{
  "n_kv_head": 14,
  "head_dim": 64,
  "vocab_size": 21446,
  "bias": "all",
  "optimizer": "soap_variant",
  "decay_fraction": 0.695,
  "batch_tokens": 262144,
  "doc_mask": true,
  "train_tokens": 1079000000,
  "dataset": "wikipedia_en"
}
Each number is 128 + 24 x the weight over its row's rms, rounded and kept within 0 to 255. Layers, rows and columns count from 0. Numbers have three digits each. The size before them is the row's rms in percent of the matrix's.

# down: layer 4 MLP down (transposed), 3584x896, rms 0.058, rows 363-462, columns 640-703
# up: layer 4 MLP up, 3584x896, rms 0.0582, rows 364-463, columns 640-703
down363 126:162126140129187102146135129120100114114124135111110098104136151119135128128131099086132164151129162090148159142147184169110133113105123128083149101082126158132118121134157127147184114145128137
up364 130:113132120103119182131089128095156134118155129141107133129123064109139116122147117149084090143119150139094121117140090120105106163117129154137119132123164148158136092105131151122209086133068160
down364 114:104107105132179110109147102122134155151143116099068105143148118134158122143123157129129131180126129140101124143144109175081111099131139098152090134131131140132121117105188134141081152084090120
up365 102:121140150158110080164175147156124125123152130103094156108135122149145118116131099128104132147164121165088120134142129124121131089135109150122121136120111113141108133121123120115141114108144158
down365 101:149139125112100121068097126113115119143163098124125135118156145112109156109155139093114150150109136124105135116097157108130120112173138128121118090136107138146121099130123126130169131127179109
up366 102:087147129178110147113122111122146138136132124106124135099151142117185141160124144115106114133147131155078136141113142153141171132097097164106115107138140100124100135158128117120101140136131189
down366 088:158101140091144117130138134122107155146110125075103126134095156130109128097179140145123170143119171145102104089138130137167113129114141099157126161139143169172194109105130125126153094102087129
up367 097:130135136159091134104161149139171145151095094111099114184155112093072158129129153134112116134135143144128110209098095138100111120154159117149103137117114129147127125104141114144142112142171137
down367 087:145104161110099096141077159130136124133148142133140106128131104138135136112152154119083103161087121132090140110165135126125085132150155117126131114130142095155133099122164166107103149180145076
up368 096:163091135105114122160134089103117089137135165132144137128150115081120106068154128073083090159135119168150094087105098095138161124156141086156107145122099135130092161149163093109122096144170112
down368 092:123137108156119157079124120177119144089175169121095127105135127159089123175117093126115159155123120110138112095128134127124108127101128115092128113175139127128152121148073145108145148100123118
up369 102:142149127104124140103114110122130098121114127115118095149146082146104114112141096096150110114134143169093135124096141124094156118144143140119106141108148160122167088156153131125147145092112159
down369 099:091132083102093121150127142147136150112132089137127111132165177094169145123097157130116089149089139136096113131117133086167120131134099182144128144142161071121130138147132093096065122091112138
up370 103:121135124162113135144095126134154116118080133112088100152108095119133152103168122111138102118157165141087101088139182128149115181123144138149138153127157079119103124131128091119104140131105123
down370 103:133133137116122112117146125131116121100121121132142128138142090141099149142114114127100139115114069066168117091126121156140160110123126158148117173087114160081147088151116131171101137141170093
up371 106:138097136138136136130084140154154123146156076166160123131107164114087141155115180123122114126174103133077075130126134128147135115145103127160125171156123151141099111119090098159167142129125115
down371 105:145096108146107140145109122132128134104107146151199127132147061106115105131084144110173124130112137114111132101148158123115121097157143123146201126092140113171113161123090182141092145170113128
up372 100:113109150117120124148141159132118127134158145114125188146157146131082129178118131117142127094124133131122124158126154121115129118111139175092111181153092137133084165081125113119130135122122116
down372 104:148129155127106167156121136119113145102141108089154122172126164161161131127096158049107148139120114126068173143151101109141152175174117114142100157139143120114123116161170157159160121109115130
up373 096:120147121115138137177139135158122117137103159132128087124104116139138136130174091097159115171131100146078142121137112112136119160151145132149152112139139134115120150147123144093150111164139112
down373 097:120142133176114086101093136109140146127124152120114158150146132067144126133148125106146125103144102102138181158132131074107121100117116146192118146130139110107149145153129139165104155072174155
up374 093:155158087131103103094122141141074126141150117101147170062136139129119115119106149151129185092117141118084127113108140118150111156101085118111097124146120141088116130100106138155129166118159134
down374 100:101125138090109101136162155106131116114091077121132118127193129181114169142129113135119075124125163099162151081138122167121147143133158112123106069109137124143112170097088091121117131135081147
up375 098:153161120131117123154100094083161120123136118119133152071130151138105123151159154124106157145111126141133114130102153107116084132138147128117131106091093098139104118101142081134122117099113150
down375 102:136162062112116151134137160121104150142095118137106144143125151142131120116091110157140146152130126094136112106120118080172149102141108090098148097145148154137170133120143127138123091177126114
up376 099:131086105128140134112117147120135134114049137147125141107093138106103108120156133127104147108175117146102118130094104109133157131134108138102113133117099125140153160120113136160123120187163119
down376 101:124088146173135153131124103144144103098099114118111094180108178156186113143137184195147098164138125131089140076130143137169126145088099098112112120139145127135159078119140123116159120101126086
up377 098:147131110112127140126111133106151130149168116128127109104151114110157140121136119127088122151117119169137146142189164145120132147117170124129129122074112112111152112104132104115105114101090091
down377 100:158091192135143198146159106168101142075107090120141136088146159100116113123072126128121113116134152143134148142114166108086118153101142101115100122162105161141120099121098157143142116155132141
up378 091:118152131118111112127133135152136085100130136118132132157135169109136155119077136122102121126159129182165121100159139084101117123133138170107128167128127107150120106126132107161088124121119109
down378 098:091156126158125112153092128145150167138117132081160091098139066106144117155147135083116160118130074165149127157101149159134123172112119163173146115129126102113102146136107132119137148156110187
up379 105:068132083170117121071090145147141157127106135136128146120141094131117156118138112105173144122132157105097104101155154147153153138099167096113161124127120101097159161126095093146108093099136107
down379 101:120141106128080114112116145144142105104113106101137149131152069137148110174121143129156127140096141179118147138085149155100078138118176143120092111159137113150133113074098130089086161087076112
up380 090:138164163115149143100163124098163149093179155136139119095131117114079107123157094148156101124110121109129135105097096134130099117118138132110100126130125092110141130112148139127136132092148112
down380 092:138103125163193111153055141100098145109120117124088134144119136100159144122128126124104144134128128122119133138158129129158139159079134111132106152143127107153098143114147142155126124094086089
up381 118:138123146074125090142145120134118067105136093118118136121106142119134122093134137131106141135099123151139126154162143144131120108154119150105129042153125140122135156107111161132117064104126080
down381 110:160119156116133095092128158125082095116153139088126110152138126127158184086089163082116134120107180120146110130147194108135103126095138116081096107147120115112126164122124132097095128122108103
up382 101:133138140142157101086140108138114093134101105152148120091098145124158157129121115094098114132157140105111145154083136100136130159121110099118164150123142166145114152134128107124115141118116129
down382 104:087129127143172169191126140135131121100111119121154144126145170109114128148160099116132148134084142174117128126149057178163120129121115131143153187109139154113091100120122101129172134114094155
up383 098:099167081134127124160132142142128119109111158106121137136163160098095181175127165163087155140136109099092085147149140128134129126173088094127097141164081150138096168162116108126101121131103113
down383 092:135145117116168154156105133147130135128149134122137125117153075116134120127131147132132117130119149145120117109072116131119116154106130166105118158140134148129095109143135168110150109093161197
up384 087:152125159163142115135125093118097130161137127087115131167122132113093126123159121140147157206147158100117115125137113145171165122145146130112143120072140127130148147115133135124174132135126132
down384 099:112153142113112088105147133117152092129120085111167167117134117131112149135167126146147125115155114158119148124154126130194124126106155124129120122098122125094105139153168079150169119187116140
up385 095:141132119130123158114110097105087127145181159129131131104111127126146118110096161109113114131126163111118137132102096152196147137120140134125115113127119161155102145132113144099101127110112150
down385 092:103080087166138115145172169151116128122131114138115064166112125144140114140138144112129111103162131128139119129167097106101146150141137090136132161154160123102152141140167135131130145104130112
up386 091:102142141117163136138161096086083172101115124129135147109093165154134092065121093117126185139103119100121095112145136120085138116122132104138115131097096135114104108143118128109169136094154107
down386 101:084147140110099147158161126094120171094145130116140128109119153113142111110115104114131119095171161108107131129116161091107135119123073165159142109128116145149161129133139124119090150095124133
up387 096:150133090160129140123122118088081098131171119152126122107109123135143112186138095144170116176125157124136125174151146106112104151100118135144174103164092119169100101115109121129130092186169134
down387 099:091109130113148102141146134104146157138156146113091132095113146139132147151096087108139094100143054107160126124144150161130150145136142125165121156106144108095147140136119096090118171152150151
up388 095:121092151137144139157110097145163160125169119121159134138148124106075083163127167175112107070148098131105084162119156133167097122094170135145168122197160154114101123122096163125069166102097134
down388 091:145129127178114176157138125125113150165151143133111182123120128168113122107117133131130154132126142106143154111150159122150131078127116143119124119143120147092135099091137112094112113092103117
up389 104:102135136160106137175161133123172139107117124181090117163130129096133067115148138147170108135122150127103146095133136160141106153104128084155130120145092168119114124143132109136150123150151140
down389 098:142137107129105117112117094157107147134151144103142071132155138144152138116129170139106159161117142106170126141158120129095105141132133172142125131148116106107095080147125139114189146139131173
up390 085:123129140161158139114162141099136136127127108151088128115136121118152137150143125132177169135129140122105134151157137138156113105155134101161150119153114132134104071134128120144135112069116111
down390 103:142132154091143129140101140121099102139139129143151108161133125137146114116107176149148124156126157122115094135116167141116165148152135147137118122119101115148132118118132147112148089106131145
up391 088:112122126142119058104108139127119131127133161167144112131141107115099162159122106117118115095095119134088124149130115094138124142132122164121124122125137097159153120103168125102156145106108095
down391 099:100123163117109139127110104082128140133116168111088089137124129103137189106147112150135119143143101107104075123165141121121123165123133150148107126156160119159122145087122134125140138165134132
up392 109:142107117148106158161135071153146115162099143103123143142104148167089123134120141143149152102071132149105149125175147163126140118123104101157108149153170157156139145117117126099082088149122145
down392 102:089146090140157154090080165161124156107108122127124154108119126153109165095127142146139138122173152091156104127117146142157122122107116139142151149126108068145078163166117129165121131111116141
up393 124:113112140163104155098142144115160148117156065169127093154100117125171122145144084141161142161158108097109137113090153116132148124100102153119116122115128105124174088072134122137129062129119162
down393 122:103137129157150140103138148156089110112104101110114138154099123144121165143128160149121105131111133150119123161150118103123116155111150114113105123125143145128138143157145116142139114109106098
up394 088:156129136122146107131091145067102128115105153168162115093148130086121139134108141140139154129080171134122111135127149155157161060096123127161140116109131158161123105103168143115119174101135137
down394 092:119100104124106148094104118101137138167136132109132070165111163128078123148093125135122118107130137107134145110114104143096176088119084116105132101099116119169093101148118193144127126133114097
up395 094:142145126115142094144131100120142140136098132145093112160105121137100111128077144153128156151123138088129133134081162153104139126121140153085099122079134140132098105094136138133074126134120097
down395 096:123140168138115100177111142139137132112087095146173132136136130132107140107114103103114155143162110131137186119135079127101099083114126104121125115142120156151126129161175124150130124122119082
up396 099:091121115150140130150085087111139138135176095147122103127135158101147107112132148108088095148105114161101141124132132107133143168165137146116160124156110131135117120118139124107146077110168099
down396 099:124143125082141118068112130132146141122168121094139127107159109121134142133150107129111115143146127131189092125151132125189128093126124110159185122113171101143105167084117141145136151157151153
up397 116:185098150102124088130095144113105115119138140114111138134152173129128133132120145164093139130127152157148128080138127111132135171126086131140115144107108172147120158145094109145111136131142133
down397 106:145116152133132157137157127103125096126172131139127117160054086159127155127098150133172140141161081093136112117169105084096120127093136180082138144160162139116133120131104150145117124160114110
up398 116:180102088085149115092111156174175127112132132133180141143109126141136135142145110100153118114159116159111104150121164129128132102159103146133155083108088155090139102107145113108164118155105117
down398 122:131124125116158107094144172131155136116150178124164101158128131157147112113126104168116104136163147148126119142125157110093157096153160167136125126101142150119083169105141134098119111131135095
up399 107:141121136088127135139128116145102122136138142134141123155135147097163159116139128134180164161129145112150112080130153111097118089122164170155122115140111153109165138131134119114129108145125126
down399 103:167123121116150131138143127172097125125109143132122165099160146109097137151143123138132116146145123126150146143076163103145120119128127119111111111159122143168127087093104144125122144137131093
up400 096:118134123141137132109167114134081123189167130087126094129138166086166095092079111122106133175105094141145139163139123153121137115124197138107103131147141141108096111153138162115119119147148121
down400 100:064108133133123131130132125168159150087095146184133152114117196119117135130136148103133134118133103103126143126149110161104133120117130134146131129148094124125157129125143121141145134128137103
up401 091:119135142160152175112111135130117163150135131117134106100127117111122147133074124140120132100133185114109138054153112129113119107135124114134117123096105123122099157093160127123145141128097090
down401 100:113154124139097146112109121170114098139122146125169146110115116157127139076084093104125099140115110133125162111116088143155145151101136077116134156172104128135102135105163105152132145112124087
up402 094:110075128105159144132085127141141148146155111158171134105161133119090088104115141172126095142165129138180126117122132162152153095122142139117135093098108182127152146129146163103099124151084141
down402 092:122127101130128138142125163125131119136128191121150105123105114129130168118093125118141130105107128091154153129105154110097119112137159159106104170128150106121128162115123165100120156129117119
up403 100:156077162130106117148099139130120109137115127127115113156108108146142134116134111116156152134142125156144148093122103119107094117120123077149150102105171149118077121128121160157137091130092170
down403 100:150143132055103175111115124171145121171108126124139089123181143114116125159141107138126145113144131145174124090103102125116114109156096123155126129169133142163114135099160133139091124140140118
up404 096:119122115131141196084178115172126114170101130113099101114121182130137144127111133165131137135127107098118165118146171123163144112138132107131102107086103156130153143133121138088126128117089167
down404 095:131104121099079091100151093142125156130125107104100134143184112105163141164171144128092135156147159131142135152121140109127129099138118099132124085131111135133078107160114143097104149119109140
up405 092:120120137125134143110134167135077156094139142173126159104155175114140129122101114103093106119140164190121144136083122118110132116131151117104147172134111137164128133163072165129133133153147100
down405 098:134153164159145129082130177117146136109163146146120118119169167097120115109154082134120139116142119127141128101129148127128101171148128083145130140144161151143108138159090143113166137124135135
up406 100:127113126099142100093084149184156126116135128120097131156142138136114146163108125139156110105133127119089159130128173104104118140121107140138141128147102104119124115172107149144106111123088134
down406 106:114126098085174136118124161095106142130096128148150128123151132137138132181097149133097082154159108109153163166169135176154089130126133153101169125088132164119140123135150163118137117160156131
up407 106:119104146164112110137143101111127105119119190156087159135110104103157152072114162100188104163099134110143144110118100136149126127133152127102159114161111122096130082143118164122137125153136123
down407 106:140107122105102114076168154166124120099145139110104111159131120130143096175106075107115144085146126116142137149114137090172133115111100108171135105146189154135104124096124155100103116097137077
up408 109:158125122130125134175117142098121148117166125133125125123125098117173086149120145124157113157137140139145086103157109148106118098119099118138125111138169139137103141143115124159130108089161135
down408 113:140126141183100078160134147118130112099161093146128128112125116165115112144138047140147141148136117159120120114105147158116108099094159166123149139170128135126139143125144152080114172164112119
up409 105:154145138122096146152130132138165100138063171156113078122139148148160068108102052122095123113148106182097176141129122135158170138186112114175125104128100116060135132121114158149100127108166140
down409 093:106110107119147119145102132131157159101120125150134195106137104086128161119146132125148146100080143105139140105094104147119133153107125116116107167128129133077152154142104128147113144081133144
up410 098:104145123075159129097162146154089135134137145124129138150135111118141150097100037102178126102154167101161130094142132151135157157147145133093104099181110151175120155137183132163145119169102146
down410 106:128130112092146129062105176138111112115136116099147087173138135139133119173138088103107103103135167122131145105134142143128083152086134159103121115127139132143144153073143122137110126127120140
up411 103:170123145109148135127173170153086144088166141147101123155176124146115112109126098112133123149131103134138116126169129085100140148120140158142127130138092152094121150098106099186121094128096133
down411 103:093107118114132100128088135174130099111131162140155127127103137134114183137098141127095169122093178151143097129123091148104110135097100132118061160149136125141132114126102203164159148154062155
up412 112:098150155142135128165151151107147126115117172121134127140097107150137155123123159132128116087147129123129163087126082133091140122157140147138114138114096154096138114126162120116141115113128131
down412 103:100153161195143129122135146102141177136136114183117107122125097141108129129094127137157156090173112109135177107097140103156133125124123125155154144132147141128162120155124104135144101113139132
up413 090:122129140111108145142107086132131099091135111148108142137154136147064131138115120151133105108141108087139094107124151131169094184146126097155126136094134112139121143137172158155116122162154102
down413 096:161154108166196121113133168165122148172107144145170151165118102064120135133162142138145125119124143128081140143132108128147088127081135125135112111129132123090141108111141112111109132160113109
up414 101:166121076112121114129113137147145126146099111172175093106124143104123083098138102146134184142121097109125106147113135104098166132102134161161123145132122140089128085120130103147177134106137100
down414 106:133162128098124153110131108124134116126124136137121156097147113163115144111132157169182123172126157129147147138139134103124128148076136124127091097136150116134136167147082103138090157129167104
up415 095:143087094146168146119108122129105153099126118154118125089122119132088109136105113129127133128163147112147145135129139146127134149134122131154129134097150165129140066133138145148168125135097134
down415 100:185094156182130140096130103114139100161117137135128097121147184135111119130157173093121121139095144142106153100069124148130143117112104112141122108169165128080153150135120177128128134153108151
up416 095:156112173122138165138107110095103146133119114158106140130129195118164145118097112152123095141107126145127164158137117149131099070133121084090142163120129142106153150134099133120123100103112146
down416 091:129153081081152149150127120146110092169171138160123158099157105153088132099085124085116166184124149093154127143118164148127083155114105089116153136111116170174176131134118156106099127100109130
up417 099:164155122157160117134114111132142131104080108147111147140130122105088073104114111160157112064136152120156110144162147114135098145146125133114127165112117162122083140083154135148127120105091123
down417 103:140098169159127121122154120128136119140112135130160107122146147118114120135089161146127124100128134110091091165149117076114127110135143164149148122147128071135124163140155077139130148095133144
up418 093:128135152087154128123112078146124132109135106112101120114137138100154137160119133123092126151121104090096141165150121136144112130154154135161102136112142116124145119128102143166128120114123156
down418 093:157119116152124163171146135142143078098090148112126145149147142087129133203157146139118121133117110181141151138112135109137125116108097188109132152106102105186136094135105149130159096138146154
up419 109:114134098127112117124138166122166104140144125126105121139111137112116144153201120119157124119130153154139106106160143140141086130155188142154127100094092155134105155110138129156073125123116179
down419 103:106144087151133112134151082143114102116118146129153086129134108129122142147150130137149076166126153147084123131166127159101095137123141134120157113140099115149157119121096082106146124142139143
up420 094:071145114128104125134091163137114158112148134154159155122123122078167134102129116118158134108128140205163097145113133103144112041122147158099109191139108166118116132129087128176111098145149104
down420 094:133167130162111082125150132151157104146142096113096136080115142140081141132128159104110147134132083124122145152112131129159153133177148132131111098165120165130126128108139114111099205146138125
up421 095:110120133131145135086101097162101143177154119144129139142147163119136127105160151107108119141119119090120126143118132128110161116134091131178163157162110125128179176115186101100128100167143148
down421 093:105136119136081096149145137137176140117139092135143084086120127124084128111127089159147118161109091126121094104118127183152161157133091122092128159118142131134132103155110151134159169158127097
up422 103:134136127159171199152138131118153106113162144106118141119121137113151127107108143124124172124119121117107144140121112127108098101156130117125177098083109115107116142088133130125122114103123131
down422 101:123117103089130158134163119135144135145132114094106130136131119143149164169124139103139114149111101091120137119106126158132123126159144118126132178154141116129151111192083098131122109124114131
up423 094:141197117141085124153126121084118127130100128154119096147128116124094114158123127121117128163169168109094150095122133130115138135117190130142156125167136138096093137084160121156102170151127102
down423 093:112154106115132150110157094121124115085122124135133114116152145150142119052141146127135150100158147104106136169113119160153146091124118167107103161120124153109154126133155126172119128113116118
up424 089:123162171145102077113140148165152126140106100088135110109074155135135123154124130101103109163128120163096101123122138091147124098155093128134101144121131120145126118148135152137109108109156164
down424 099:089155124122156180124168065133141103142077094127134136149121129144146105162136121133127096168136147163145122168102079147081130113116098106093136166136154097182140117097097134131101120138124122
up425 105:136134140174153132151148140132119154110160090167129090096114183135163079109107145092144111141124129168083082150128142152128105142153123125137147129102139119115193134110073133142136113099146099
down425 111:145099142111095141083145116138098155068153108113116121157131131105146147131128095135140118109134141105068104144113132164148102120115160151202087141132129130127094131144114142110113154121121125
up426 098:120109104136160139143127105108129120161120095137095137134129123142166086096136122111126146096123078101134102110123163158108143089167085073121142155133133141135136119136121097118142152121137147
down426 106:113139151077158108188105095196148110120105110129099114155156114128122146148132125108181117119090115186110136133083126145141118103150144116107082116116137143149178145116131135117098092115136138
up427 094:091109112140119093161106135148118150148144116098137151146117138128118145134108130098101170145076137080091149099150144100134104117149120108129158124163115108131119140145156126146144072099096108
down427 097:138116127105155115125167088161127093114146136085090138162126081134114152118087144120118136169146186142153151132139171120131118137110095142161135142155118152089128141136129124125124147144101138
up428 098:133125120103163139164144121102137140149121114087138094117122080135134127129112163123168152125120100144132110135073124115134082137066117118114115109091118112153095152102105162127130138134200162
down428 096:090118142111116144109186101124138122148130069113113122110069102152136095110156061116188134158157103141141127150111121081118107156110107139115130126140104126136075112123151116105136132115137155
up429 093:089117131131120129143159071160124146113134088121136102133129101115154097137149124154121123149105135124142137148154171091128082159103109135124105138133155096097119101103134153129143125122116132
down429 099:124141119118140140133140147157130102117136136121127102136126106117136156119129190146151112142069212114069143149153106110107074156160119129161095144113129125069141129123095121130148125171134117
up430 092:096129118092123129132141118166128103138094172120113138091136094135134124108138139145162153160105152156065127146178134146150150142136148145140179137111148058168163123126160115126148097103125198
down430 093:150121154106091158148105133122105129138104139142137111137103154123150142174138162152174104104128105140090103126179145114127143142145164122137098064113097175152147131117161125127076154127124093
up431 100:149140101145130131092141131090172137093139113154125142137110101116102111106078161145144102154108130115080156130132159150146167123111143127138108089129082129107133154158133099110135141111115147
down431 107:109117115178087142118143083117082090108107129100185152108138133080148078127147128124157122136088124154132113102142126141150139136147125139105089175087111107113118104187132123109161136130116171
up432 086:100116153164110135144140103140122139162082126126133107138109102128150117142119149175152138097119127180098103117161135142145111166134097145093128127091127127144143116133125128140150127105118124
down432 095:126099143105144191173159130129112105097128106108091133185140111134128127129160139162133132114111082153134143087124150135123186189151103149119087136100131156117148122139101129119135116136154145
up433 099:147081139151142104101122160081129134115147127163124091120094106163161111143113137115115085109150112125165132115147134128142104146163166168127071169112100138128121127136089098106163105128113137
down433 093:096131109179135138123114122091127121112106137132152105148114089161085081060177099101135097115106098137118131129118129138084131121149145096111088139124125088115116117107116099111144123111123138
up434 102:118128121129114141170134150116083120111140169148125105127110139104126086134144114102150090144118109121121129135128160121111145124115115117115137105168090121138141123079087128134150112127130136
down434 100:133129092074159138127155121112133128104123105124142151162120165076154109142100195096123128159125138115139161102127129138141117145184150151133079095164133131138154149122086121177096124147096152
up435 100:116132133159130174153092125140165121145141092128137087133152116121102124136123111125113156143140155093139152123158134125134164131175143168130099139118145165110139131106109122120133149145104099
down435 092:149120114110096075084163102123150116173132153159104132118117128154105143138133116136160092126086111107110110093098113108108138104139127092084105082112168142145122179120122124145135116084131103
up436 090:127159165147129133111124080138135113085155149126123133120134121100131078146129140140163097155159135167149178145125135107123128107116166132132153122123135113096143147128159139127108131159121159
down436 094:138154170121117145097166104097114129138101089149117081158095161133131116112102152156168138072132149079112143148152129136114125113141178071106133110149199167164115158132133106109158133129157143
up437 105:148171139131107063152138148119099165151151148124110105080140086115097077154160127105109182142134106169139132158085150176163136105142125160110128132095176120136136129169140154140178172108095153
down437 103:120112158100123113103138100090169111152117114085116124159131106085127139167145125169127103166147094099125139160133111127138082125118134138055135142152147113152109158124146134124135101118125159
up438 098:134120089134157130110108112110089144164094138162110145165141073082092111150153145112120127137108118132084108125130127095172110134139159165135133123141076097094143148126114117099111107140133105
down438 103:162155133119124137124104110117131149147157120115149145154165112077154121109154131125083146174128121165123122125097128102118145148151127099133137113114129126175118160151168104098110115135124119
up439 104:129149135167167125117124109128112155113126131128148149125167115146094148099152174162135125116113132108142141128106140109106156103116095111071124151142127139144114162127122140138128133116149156
down439 101:162105127135095184140133104130149078132112127143115161109134130132134112163154121135174132117102078134137117176151141144130167143160114111154145144123102142150144080111184116097118140116127111
up440 100:144112108177138162114131112125107095143116143123140137102104148087124099095142112134155136102128126162101157122110102120105155125108109157083142104107063150136145073149124111112157100140103135
down440 098:106091083117127182127111088135142120148154104080118096152091161100115145119091153130125087121087173114137106148148136128106104144144149097097094146154149125178143135091145142108173102124145106
up441 105:136127129144159131144153094116158111130085107135154146135103152144083128126141146139132111088136155150116116118093160133104164089125078144122087102090163135143132139167142161115103130144114102
down441 082:111149099136140149123118149120061147157155132098107083127153088120173118113111125132151105126151093120104112165097109123129099134147144151112114114144145120119123155104162116134156106139166149
up442 086:170106157140136130113106109131103091066093119126138087129121137134091130173107148136096130136131135147095083121099089149170136151138111106148102109125147117149094142087133139172139123112163101
down442 092:132156102118117128112146115142107119133095141120109126146098130089156101108165159112154169124141116142103109115104142069154091123083096176111138120180124118126100148087107112160137111148186098
up443 095:113149139109146162113142150096124179107126092130122125160127114128114122132091143099136143107128139125133071135130090119102137139090090115150107132103140139155162127172120145087113120160099108
down443 097:122168150190129145087137132101150081126173142125116160148109125136164157172149123134077139127152136156146119146138172140155113105114179104140152153099147087111141145118168114141132117101111145
up444 104:098187136087103168093101127144113138123121114119146125136164131133147125145102142108127062160155135125117138125134150175137125115090145098131125151113064142136129101112144131167110109170093143
down444 115:100127137157115099136114127164113148128109134131144129120108146121130136108112140120133127091177149110165135141152153140156115145116118126086153116097100122145108141138137110136124097181112132
up445 139:157131114097103153162144150153102138086068154131167148143161158132144132144081132070142158118101146178131132084134097106138090122101153157093119109121125112132155131150118142166082106161145099
down445 102:122147127157097124100114110095170117149195107138128136111114121109132154109143159172091118132142119081140111166108138146117142103132094129180131163152109124121109110144131111124151137134087153
up446 105:157141074157095157145140113126097128156122152118128117099168081105119131097148088104150159144189133130145125126152135104112147158125079133085043153121129136105159113140099127051101141122131130
down446 096:124121139103135132155094110162182124144105159120124087122148140094135120134112133193132145106125158127111110126087110167115076088121154088098118152142132101128127118149140162140123088164122129
up447 100:115155129150105149120080094143132103134147152106143114125132143111104168182128126120108157117139116149126142101183119148110172153105157111132136175117123117163146144125114135148116095119144128
down447 102:117147102120146136161137098140151135106131118161092146115085131115078141127104141137125106150122080141117168170117138153135177130105115146097111085145139126144133125162109108125126142133129151
up448 102:138054129140123162094122157129115145127129130103116115118151099148123120102165113133138170108129164106113148123095138123146153105123163193147163143124119091111124140069062165120099118153130117
down448 099:123127127137148124166093147092109129044098108154131152129115112176118119106109145061135097124093142155137130081100122136063157155141169125109124172127165131151113114187126096141154182105114147
up449 086:123175141136133157076151144112077113146107129157112165145127116140111146129107135125108087100085106097136157134130144153110147114127122144109135150169085129105127111123125167129118114130126177
down449 087:129123112169128129102105130155171116127132131112167128149077140192094136164113149103144171181161147122074124114126124135161116102116131097110126099162136141128155180176150112097090128131122142
up450 092:151151112139127135123089079117113112162147102103147150161135126165112064130154140113131148163154130133131127119128119113113104156137152096095160161138123150130135159111109138128164091143136130
down450 097:089102137121136120132111118132132095129159189104119128081099083127146118149123177114114118165131144114136129144109111160130116103125128138119133126129075124145138145142153130146111140116126144
up451 100:125080135135163084094167108106145140159171112150134111137122144119158100137146087124147118148113153149132125153130130113163103150144118123129143132097153095140117107132083143105101104141134124
down451 099:133158115082131159136107128127129127117147149164140137128185152114166141068103113059084162139131168081159081137120138169112162130153124117170127140110118100124119149147112135164158117140145178
up452 081:127153162134152127110111156160140148104149171115116102129151147100142124111127145107109131122119164129137154112138142079133146085139107168106132108107117091118113105089103081089141110122143087
down452 093:130137140174115143114144108117122120114102077130139100171112127110126107144144115138105095117120157111137136124131086098106119164167135143139134122161124136114137147122171137115216111151150123
up453 102:113145091150133144094114104142111133186147134172144099143149158129121114160117152131105141141090124108119108144150159139118145136130152082138102126083140114131094106094134094107187115133155105
down453 095:124140154170157085121134139103160108136115134140135132150094100147107124114098091181176099061162140102134114118123136141117140152120095128153094149160091142107121121085134121116157147137118140
up454 109:162101129158151091092131104082090145122102125122113123108142118113155159121117165080151163134137106101110133130125132136156113110144154166085128130177142140123115123155115149081123153119162115
down454 106:155117108120102140153126181132097123114108113120133135193126144141084170139136119116109144136131118085126117131130156103106201088117171105127173151189171130146107096088168112100131172102120099
up455 092:100131156144162116186151114120118137161110113133097133151134112123099121108147099130124152114124112114147133150102120119105159129138135095126110105125171161146155063121192112106090126131165129
down455 096:123133140131134138123114142180094098133135139121087122136130141129143167135132181093125136079092119132173118129185177131114159113131126121187064120106127115128148118102119116119134117174152165
up456 105:135080106117122092139087124112104144168133146134115122174092098138083106129181127105113127121116186139120156111141134126175166089137170164091086105106169178086124132146145123121088077120119103
down456 100:131132147122134086087101141063112071132096124145081099124113128119105131136102106162094126149147183108073144107159151139121151126128104134107145120089150143144145116101094124189138173109125090
up457 095:126141118123094164140130117140129167109141129124118175145117122146129099130132159146136156131132153138126127105151147135166116158130121112106139108153108136143125131161105135113120158138129134
down457 098:140126109141170119114173113107118099091132127144147122092114110144104138139155128140149135140095124150094135092169090117127136093139125133146081123108114165112136134119110156146105124112151116
up458 094:113110153132111134093116101130115119139098130109126116174129160161145127152126083119118129127145134142108128103134127118122133124097085164106103145090124169139112149138131119145132128140150123
down458 095:183159142167137157122142110137140158118129098087108094137121086135135129144120163138158108118127124192179144123137091145130117104099147106129139134107118109144092124141151095132131123169117127
up459 109:143141125123111127128160118070105120160166155154126123113119096090122081162123175150158123174106148136113095162154122115122139163149132110151190138089153140126140084114140108184137120120119106
down459 111:126084119153136152111134116142088118144137088148120131110090089088141127122143146141167125168130148134106091135151129137109108100138119154128144139111149116126099116083141112135150108131158118
up460 085:139136114124118121130117125099076128155117145100131105145111119072095121084092123092126120147116146121081170124134113121110150140135117106106099125111159152142112125132089124141141111156115194
down460 095:175128107166122128123127140110140091144122162127116073139162135153106132108089126135102116083114133086120146099163096157150130163157144088135178126130146142129101120119170105162151129089089115
up461 092:134142126134123121149103124169145125095119140128133213132158111125144114100145120112109128090155075125133129119154156091151165085159154113121105144127123148132088132121165090146124109151104165
down461 096:135150136131084150085103100144137070140085163156101108119160138115087125158140090139152157139141106111150161120112113119149079139126078145136133151132120133116159102104079102110099118112164133
up462 085:122106135150151146133120129134129113142144122125147140132114143100141118125089109113142120140131114123114065116131152128128159180144157147159125131117141147119114164124118120169149107086152095
down462 092:106148108090119129153156141148121094152105099128133123115116085136129134140135103156123133209162188119142110158122121133139154135119127133126100146096128169145156103123148166156103133155092131
up463 106:107155144142168148182157156120122130126161115106080122096103137132097150079133169132114138068149146130114167138118119136116138107128119159100127129179095130136110115146144138098152118127122154